python train.py --n_layer=9 --d_mlp=2304 --positions="alibi" --init_std_qkv=0.029 --warmup_steps=200 --decay_shape="linear" --dataset="wikipedia_en"
Each number is 128 + 32 x the weight over its row's rms, rounded and kept within 0 to 255. Layers, rows and columns count from 0. Numbers have three digits each. The size before them is the row's rms in percent of the matrix's.

# up: layer 4 MLP up, 2304x576, rms 0.236, rows 412-428, columns 192-383
# down: layer 4 MLP down (transposed), 2304x576, rms 0.145, rows 412-427, columns 192-383
up412 099:113166088131123102151160124183109100127092120096082151104108098105136115151112143153137148147114070089103115171171121089071124108121125149147160145109128160106179154147105117100150153156141094118111156113143114092105096105136135129149157116108132127141176094173076118163149143042085124130128123126165189133163167068187116053073104107169156150107094086169128189123078196118107167128124151165097124077152116153133125132122133093163094102129102076199218093085148112100103136164071106176122132156192174099126143136126155072109134119166166133132081157122092095115046099143129073125
down412 097:151091105144154106078115187136160104099160116127147093088172214170172106131152134091118000177156138105121133151086167115158132129167103136152102027119167168115098130136128112125107143125131164106137072183086116130126135181124193135118090145173118100128096175091232177133046109157148201145116157129093122087111096181119102166136103100090085071124122143091116091159096102106160135191137090122115082150128140120104115108092089143170112170138129137117122181127094125103133124112163147138144099087123055166119072115142083120141165132136093094154118064148161139126203140095131177100
up413 102:136111118096145137111143143145100104128153136120123102175115108118130135079138089143139138117177091095121115145107163114134136167113172078090103122043141200152146154088154138139102169120138083202148166125226191133123096202169131139124048155099102153131141144152094140111170131147186163146184090128212124115168215171112123113136121094176097063118161125112127092130168126148136123054172084145077100152112126112033125171098132135116102189153176116159127134145087151088164079161074155108146132193101125130164144123127095125153143062065112161146133197153139110147116136165126125086
down413 104:113102059098110169113129165146123120122094106081174112126195113152212127114133152120173133218125169083099114096137128182143191137156145186148132115187084198021135145113123153095113110115177133111135159120157124163114125102124202131154103109139144141144154098125076193163097150157163140139095122106130157135186102109147128165130112154130067129155114140122163145108091142147121122178107129145174158184121101176097099154158107114116143119099086219151152139093120141134147130207112104094120090158170105130139141134092078113111129119087152146104130109087119057100129152110173096172
up414 088:102098144170072063157113104190183118131065110171106130048143108122174129137093146107175137144183088112145140119043154104164135150093138165130107170046111117150114095114148143084123071134128145111113128101126157134098120130108171100151082148125131167170143145111092144114140141122075150111137144117115082096127084134131147143090139138086114101087118108134077135132088138078162141165143128142119113145162090118150130159133145103124074093126105129121128146146078126090085184133114169099097133102083205142140160119160093171145081109100132109095126140136088134080120050170077198134
down414 093:200137100100158111100105091140123129103170235172102164142097142214089088165104129107151132107146081207116121129177084079136133108167101116158152152173098081126143121162120168157145121113169079143066121103068128145147178103137093164128136123166081178119114125160168138136208193119151150115141071110164094168194152102102112147115123139120118064143128103107137124103109077156086078044123146145136068134072157136128135160132192086170101141156094088142139060157135120080137112139111138077078111072153095139183109147100122109091123121139090098153103195102193135181125125100111142104
up415 100:123105134181103124074093146110131167149121103130142131077129094152103141094148107166177166145146154154119109116091099151134157102122156138164217162129127137123124122127065111191101111167101113111118052102126041150092123170104153058090116143170071050142063215097139164122169136105125088129079144125138119103096127146052108136106138160085125143081144116179218143044105131141122148145148118131132184099125075155112092124152091159178166147143120141159111103152119140156112138204147165130129107107092122111088124104123122109096152133073205156099150094126133093142079105151136080116
down415 108:097128148143133139140147192108136090121139157178119109130186122122168166112091108060064147126130131155128118145107161156073126112094097138111138103146079100133156134159071070159121194101187109133157121108078146111093119149098107093068120170146119113152081147160114102093198159182176130111148100154107136130117128104123177171192178111133092120149150103168074098117086097143044110121079047142055163105145145199155120149201157099159160144138159164163115158134103165134122102100139137138145114103133044141059165077160072153099121106123142118090098118126105151131138199095166063117
up416 102:095140118118125155144074167091145158133115142126128117193142129126112166186121081154141145107174186167111113165141136146093087167178171108130148137088170117140156140162140125213156090082146157133165131132099148090155093131118106120213106141140255124119137146161141132104119094086123118136086151115134124111083152113106165163105099156170159130145153112131052060119136105141147191110164134080093126146089107142112090159117156131106120099062152154120116122148093133067095132096144140108169094112111194152109125116117089112180117120114105190209154122132121059186054141125131117123
down416 100:125166113152178154141173180133126117171140109114083082146136128161165142092160141081099099122194124165120096169128113160119156117134072122157127123160151084095134154168145080117128141135155111125115157127101127109103176147185166137161108107093134052133164142089174109149126133205143137126153118139122141117083095183100116166171103139096064112128115129126080169094168143100139074105170101147137157171176148109130132117067196165110143102115146105102147180071096126138112101087175102143098138131148195132141075085212094103098128116144116144135156137146109118117134147128051123123
up417 101:134082084147156043196116193120128114176135155139169140105118136078128132128147103124127093133105124113105103164135059113141130198156160135130116088127177153186160146101120111125146154170147111147137134207114121150152107150148110055136149160112094127186141124139132127150198087158099116196144139124156153179161149140102167164075151210166116131110095116138070164095121195058160070180140095165120111145135078062113167099124099112050097155148125061087090144168153128113064137063118170141147134159102115055130068105150125099147135101123126128171186116066133128150117118065138136109
down417 120:108170116140156181103147112128128113076169079144144148193144145190119109103127125141142154130109195153107132094117160129143119046072110093104114220112061122126116130135156077084155103068090128115117163074159114143125143105173114182093116100161118180117169155155144100098107129123125129107106071118089152097102129112104100104185110092094137118168136084108150097173134094181078142126138170091174175168168171136103074183109142141186110110127121126145128085116121127126162121197102101109119109157162145139081132176143109115127155170126168123159104144162093133065128123164173057161
up418 098:152133106130112179124153194144113128136113112054125079117066121141056073154132182165111154115122131055108139126155111059136074173116103138135144157083148163106123131114113104082184080142140120139112155098138097196136087112178083111099147086178080170113139143189156135137090103129144122091139135177102155103123139107154169131116131155126149093091102181169084173175129141084067158099104124119123099141056117115102128199125078131084162115151164166126083068151099089112064095148083147153159139106084143168096187091118136142129126108149078111115113102128158084145120171107193106119
down418 098:113162110139142054120128123146176100130195100126042148165099164097180162103160193103164085115124105119145116088184141152095103045064170118106113098144165109144131085136180120156125172094106123108103146194160116101113163141045151139174085132161105106125121143117149170114111119159125164193167151137130147106192152123115106121108112142166079135152148111129093153130124123070149081114174156120050099128084122127119095109172142126143117185142064100096098090134121117093067101116124151081121169125133108154118120125128146116059098142139166112169156135146139158134109119131159135154
up419 093:147161119086058169125129110177097136195143158137118142129192132169072173099074187150112089111040146143093077061121154130132156048133120161186090098146094129096086144121174072122161130105128049137144101108092074123117142158091105136154118119129075158135143122185123073141146145121105125112163080142121119091129127107164119092152127116113140141053204084131137120148120133151185192093142130171115132160166204101136185189107057185115065132129156091091142179137170134096119102113157094141103209122105068132177090108156079101161144147110135170095122146123129103117128084048107183172
down419 093:065116091145088030108137138112112153114128085151125135128064194136065090108086160185053117143174141099151136134151130163077143139099098114091116151083142176180166118143098165110134155186160136149124166094130170128137147154121179108118115137086117175110162149133101117069137127149201172121132127142126132124101082158135162185090086169182162171119067152202123126153132158126085170164065130127125117129052099124145149134154128173112112082127147084150146142063089126147096144112081070130132122093120165101124148190084137167135085167148078087169141109178081116107140142125121113089
up420 097:135145199122113088140133171100140165121140096110057124120148078080104131145109080163153125093102114125111134149129094101115156182108168088159179165089118073107152154085179132138107095102092081126152129136139094174136119111102088177118180081145110080126122140076124133157131153135111154107067039099138081144153124100167144093111142116141158137152110122111132120092116107118122158152106137144069168131151110100123066163198119103030149081139141092104174143134115094121105113043141162129124083072179121058149185144163172129179072208130169144122097109117131156074146140185125123148
down420 102:052099114108111168061135160127148054116113105123110117105086173143103075149150152077127128151153097130094127168162111111132127139121089178089127079138145125155073085130106151151082116191223081139143110084150129155144124162143219156149102145129142208196191104150139170132137133148116178155152201146163113119134074179092158138140151157123131144133158139081157148084102133092102078117156110151124091144130148161168153111070117153166137121121096152128074163148125155099114139177147121162112089143131119142118090120164137147092145093136087086097079126148089090148103131054109202127
up421 098:104166131151116090120116083087087157182084112156146090142112115164203188157120128174197126079142192127099160078115103107083108154079137180130091140068115169105125150124152147107136081125119100145136123145107120168150145134141121162095148148114142103119130168114199159100133111106097092081117125102112107087052152139103086102163129104110130192141095165131114121065193114141128153106162153122165151064179137167043223124157154169101143108159156161123175133126141149129152137170105143084126191111080123105136164144048116142142113138179136117121140116135108103178185122150155117107
down421 095:068174112092103148180089103057165127135154126109096135162151129106097093179128114133113111145210123123118113120145109101101120076182078134109175129142118075156090081108113145129142124125143184115154167141151183109098119115115159118152132140132137110108140116133091085184097095121158141102164184111101111211183125096055146054135105181150151084158125121133127108142102152127164112133131126108125043107117135107153077163170154136149107163086066119124167111113164085125144140131142157126096155135079147076132139106174122199088144114079160124195154127120141169138131158101096096203
up422 097:107135156138170148117079130161146084168121163110123120097106149147119099117131129098113119106141097168119147123168124127148090186143100118102135119110110185141146082098133135147188026128157140166095116153164095103154158117117138169124139068126090085091161111126126108132074099174150128105115161185118067165129118120177109102144109118190151090120112139189076135133076125140107155039051200157102128150155108137158079174165166108146113188091107114055144137162143196105102097126131128103022134102109154169142113106143086141153125126115170124162140059134175104130136121090109116121
down422 098:102132136136092092132115134150120148166161152098182102095144100101103132100150155111103158187142158101178044089102075104135128115112100120182085155164103125101082130129170160143141141128112146128132146198110104114172169120118162201134089142065196112157185084034130141130105183160089132137177100085157137094140127161130170116081161122168145137171134118100166150109186086135151154122125083112189132151180160158105101116180100112086193096144147170105110141090178138169129088194143184110115132128140110131094156128096124147110063172067116118196097139173141187153139141068153111136
up423 103:160160129121209125133096129166170160117063099103124150158108156094115182074135113147145167131058070134056122076123129119135115160106114104111128118111134113142126104131114067145136131139135105093166099035131089106116124114145096122124165153107160097162077090179141083147109171122213065211095140103094140129130135105164154131167144157092105105087113087172151128157164142159061108107151124107128148101103128174126089152082136140184120130103107111114104130125081156142152138122051144159192104090129135119153170102106148122164131157096126084149104131131101084182068183181140148078
down423 110:109055142049116142108067156139158095062134120184175092131107113188164164144111069154137079101124145148116092201176164132100140055155154125096189099170090143150164137111150150161127145138141142108153200148097157146171133140127170161108089133091108119162129189089149163103163115134111149123129143069158131127114146162164123137138119121114169130125076072092066152163126130097120122196132134125110089118120216099060101154159136142178137120055127089132105082088148080132103139122103088060084132127098144130078151086135143157118181164184124171132139097150128132105139090125112123090
up424 097:097153095153183115062091139133095138132160097118102132120104114164124149138118114106100136116113120082100125132173123144109093191069149104109129100116089201119135102136156119137076074140121129149107168178103134152119116127120133057124082108119110142053170117106130110083084077121137087115097147139152115158114144122141088127156067175095156099146133093121131208160119165174153145099144124140091164205139128113105177082115143114177142079134163141148121073089136165159073141146097077156182131102110123165118109191125113107095149119151062109113127167153124139097160137074098078117
down424 096:172207146116104160081120112194093122138107091118149103112151150115097159166114109143143139094057093104107102063144138068151185151112079159155101147145139098121098115159153107046170092150153112140140134128172149044099111179156112169120116144138087176131043122085073108051124156180145131104131144166182080067111117096109096165149121151131113107116137156137149101136092096070171133153135143108072115157092124146128111147115084103118105155100126189106149145135092169102109128109106133081094104119150115115109126176098132155125106149074183110133139115132106151119112120148108200113
up425 093:110136151110143122188132099181116133089139126114148122073124190172149093145162178069104156103121140152154076069085196128102114134170063148047158161152134164097155124139168154130091113146073082155116180147117098159139091112111202114157149097133135131130101148125126116078238154137136098119096128133120146060146196144187099158104137140137115144141189153096147114117109167102138174099151143149119117119124181127071201159149120084174124189125071100160117141165098111167162099173135125127124170151169076078132159147111132114123119191117143161136082108135130167121136112140156125130
down425 097:079148121142089156085105151115144187150120085108056092159123122099100190141139109099109133188134112144124125137109121169141158089118076106148132061132140112179101145153103152130077104081153158155173115125134184099112160131133173113143123057175171136107125089150140136092127081155127131141137203111149153142126116125138163128134091143129112078041079090227094177107118139090157141105187086075162150181111069142120154125126152129097128124178112132115130166097110132172088200094078131133110059134154173187152124144136144127084135153155090118143166107086115127121181123156094088118
up426 099:091157107117114139073170128132205115133153103133170161141093180150158131217086069129132099096131129133144103112150104166169098128182137164104133071172128150165138186114196088116122112118116159135080175155121084156156174120116132112129143194172159128104141113148135122119139030139183161100151190157159109141192144117095106149070092092127153165145161176096023136145095147158119144104127127066122143080182153127162107063126160133139113091109114149184166138118141108101121105151186106085082059127123121092096063116117128152195173146184131069151103154075133159151108167193162147103
down426 096:110092118136133138107171095125157197137217105085126164149131177093188110107150125166088169133094095095103091148137114102162134140108119155158112147081137152136124113117097077150066170082199097135077168135180082070143175161088079194164139107114137159144084119134144140164105131139113142117151123100167140134117136134168156126078086134136136135104122149120116155178113097137092129134145124109143116126100134118124183084120137152123108083140181114161132118134186180155121102117129209112220173109172117146203078078127136084209109052195114119142214152134094136160139104039115061177
up427 094:109107111167092164132074097116115161063083103156164159109136116079141134125076092142184144147158103088110141119149145119134147109161091125145130178133093093081141159155094053200129131099050136126103204129103091155168085161106124146101169120124106124192160082096083164108167125069104203156103132172143095171156059147103126137191129165080111134121203137090141102099127153189091098125086171117136098078115070119111119087208118159131153144121167058105171132119148138094172106195079150126132182185084129171169145098165157192126084101118161091142099137119123111202151098080132132122
down427 092:105144116113147166145162101136151164192121142193106137170144181122174153068137136131142138108104204138107143102085118204104162080172142087110123149176118162084108144146111098141126103163192144082061119170130156146159175124151098145123130101111126117080095111070201161150092159077105126163209103149109128136118147117146091098076129111081166133102151100136091141080100136105204124188168091126149105160159130112165109104101131113119131085146151125184121138081129108134140127121113118195114163096184167157134178171137081106135163108171125103149146157134153122153102156166054109161
up428 096:116107077185119158112177147120089114085136134149080121168120132104203099148080137120126136130131159139158157119126069136150174138115095119150130117076121092158122120172096143172141099167140086071144092108117086139082100118096172105144129167082106100107126187128186122101162117127140118170137145118115101146187104132168160177172113043128128119108141101132109155112100104107134114167085152133135101163131087144092116167101131120124126078099153132078156075130085144161121194085125089144129197103107133084093128095057141131141167138082142109083135128104143136097125191133148106096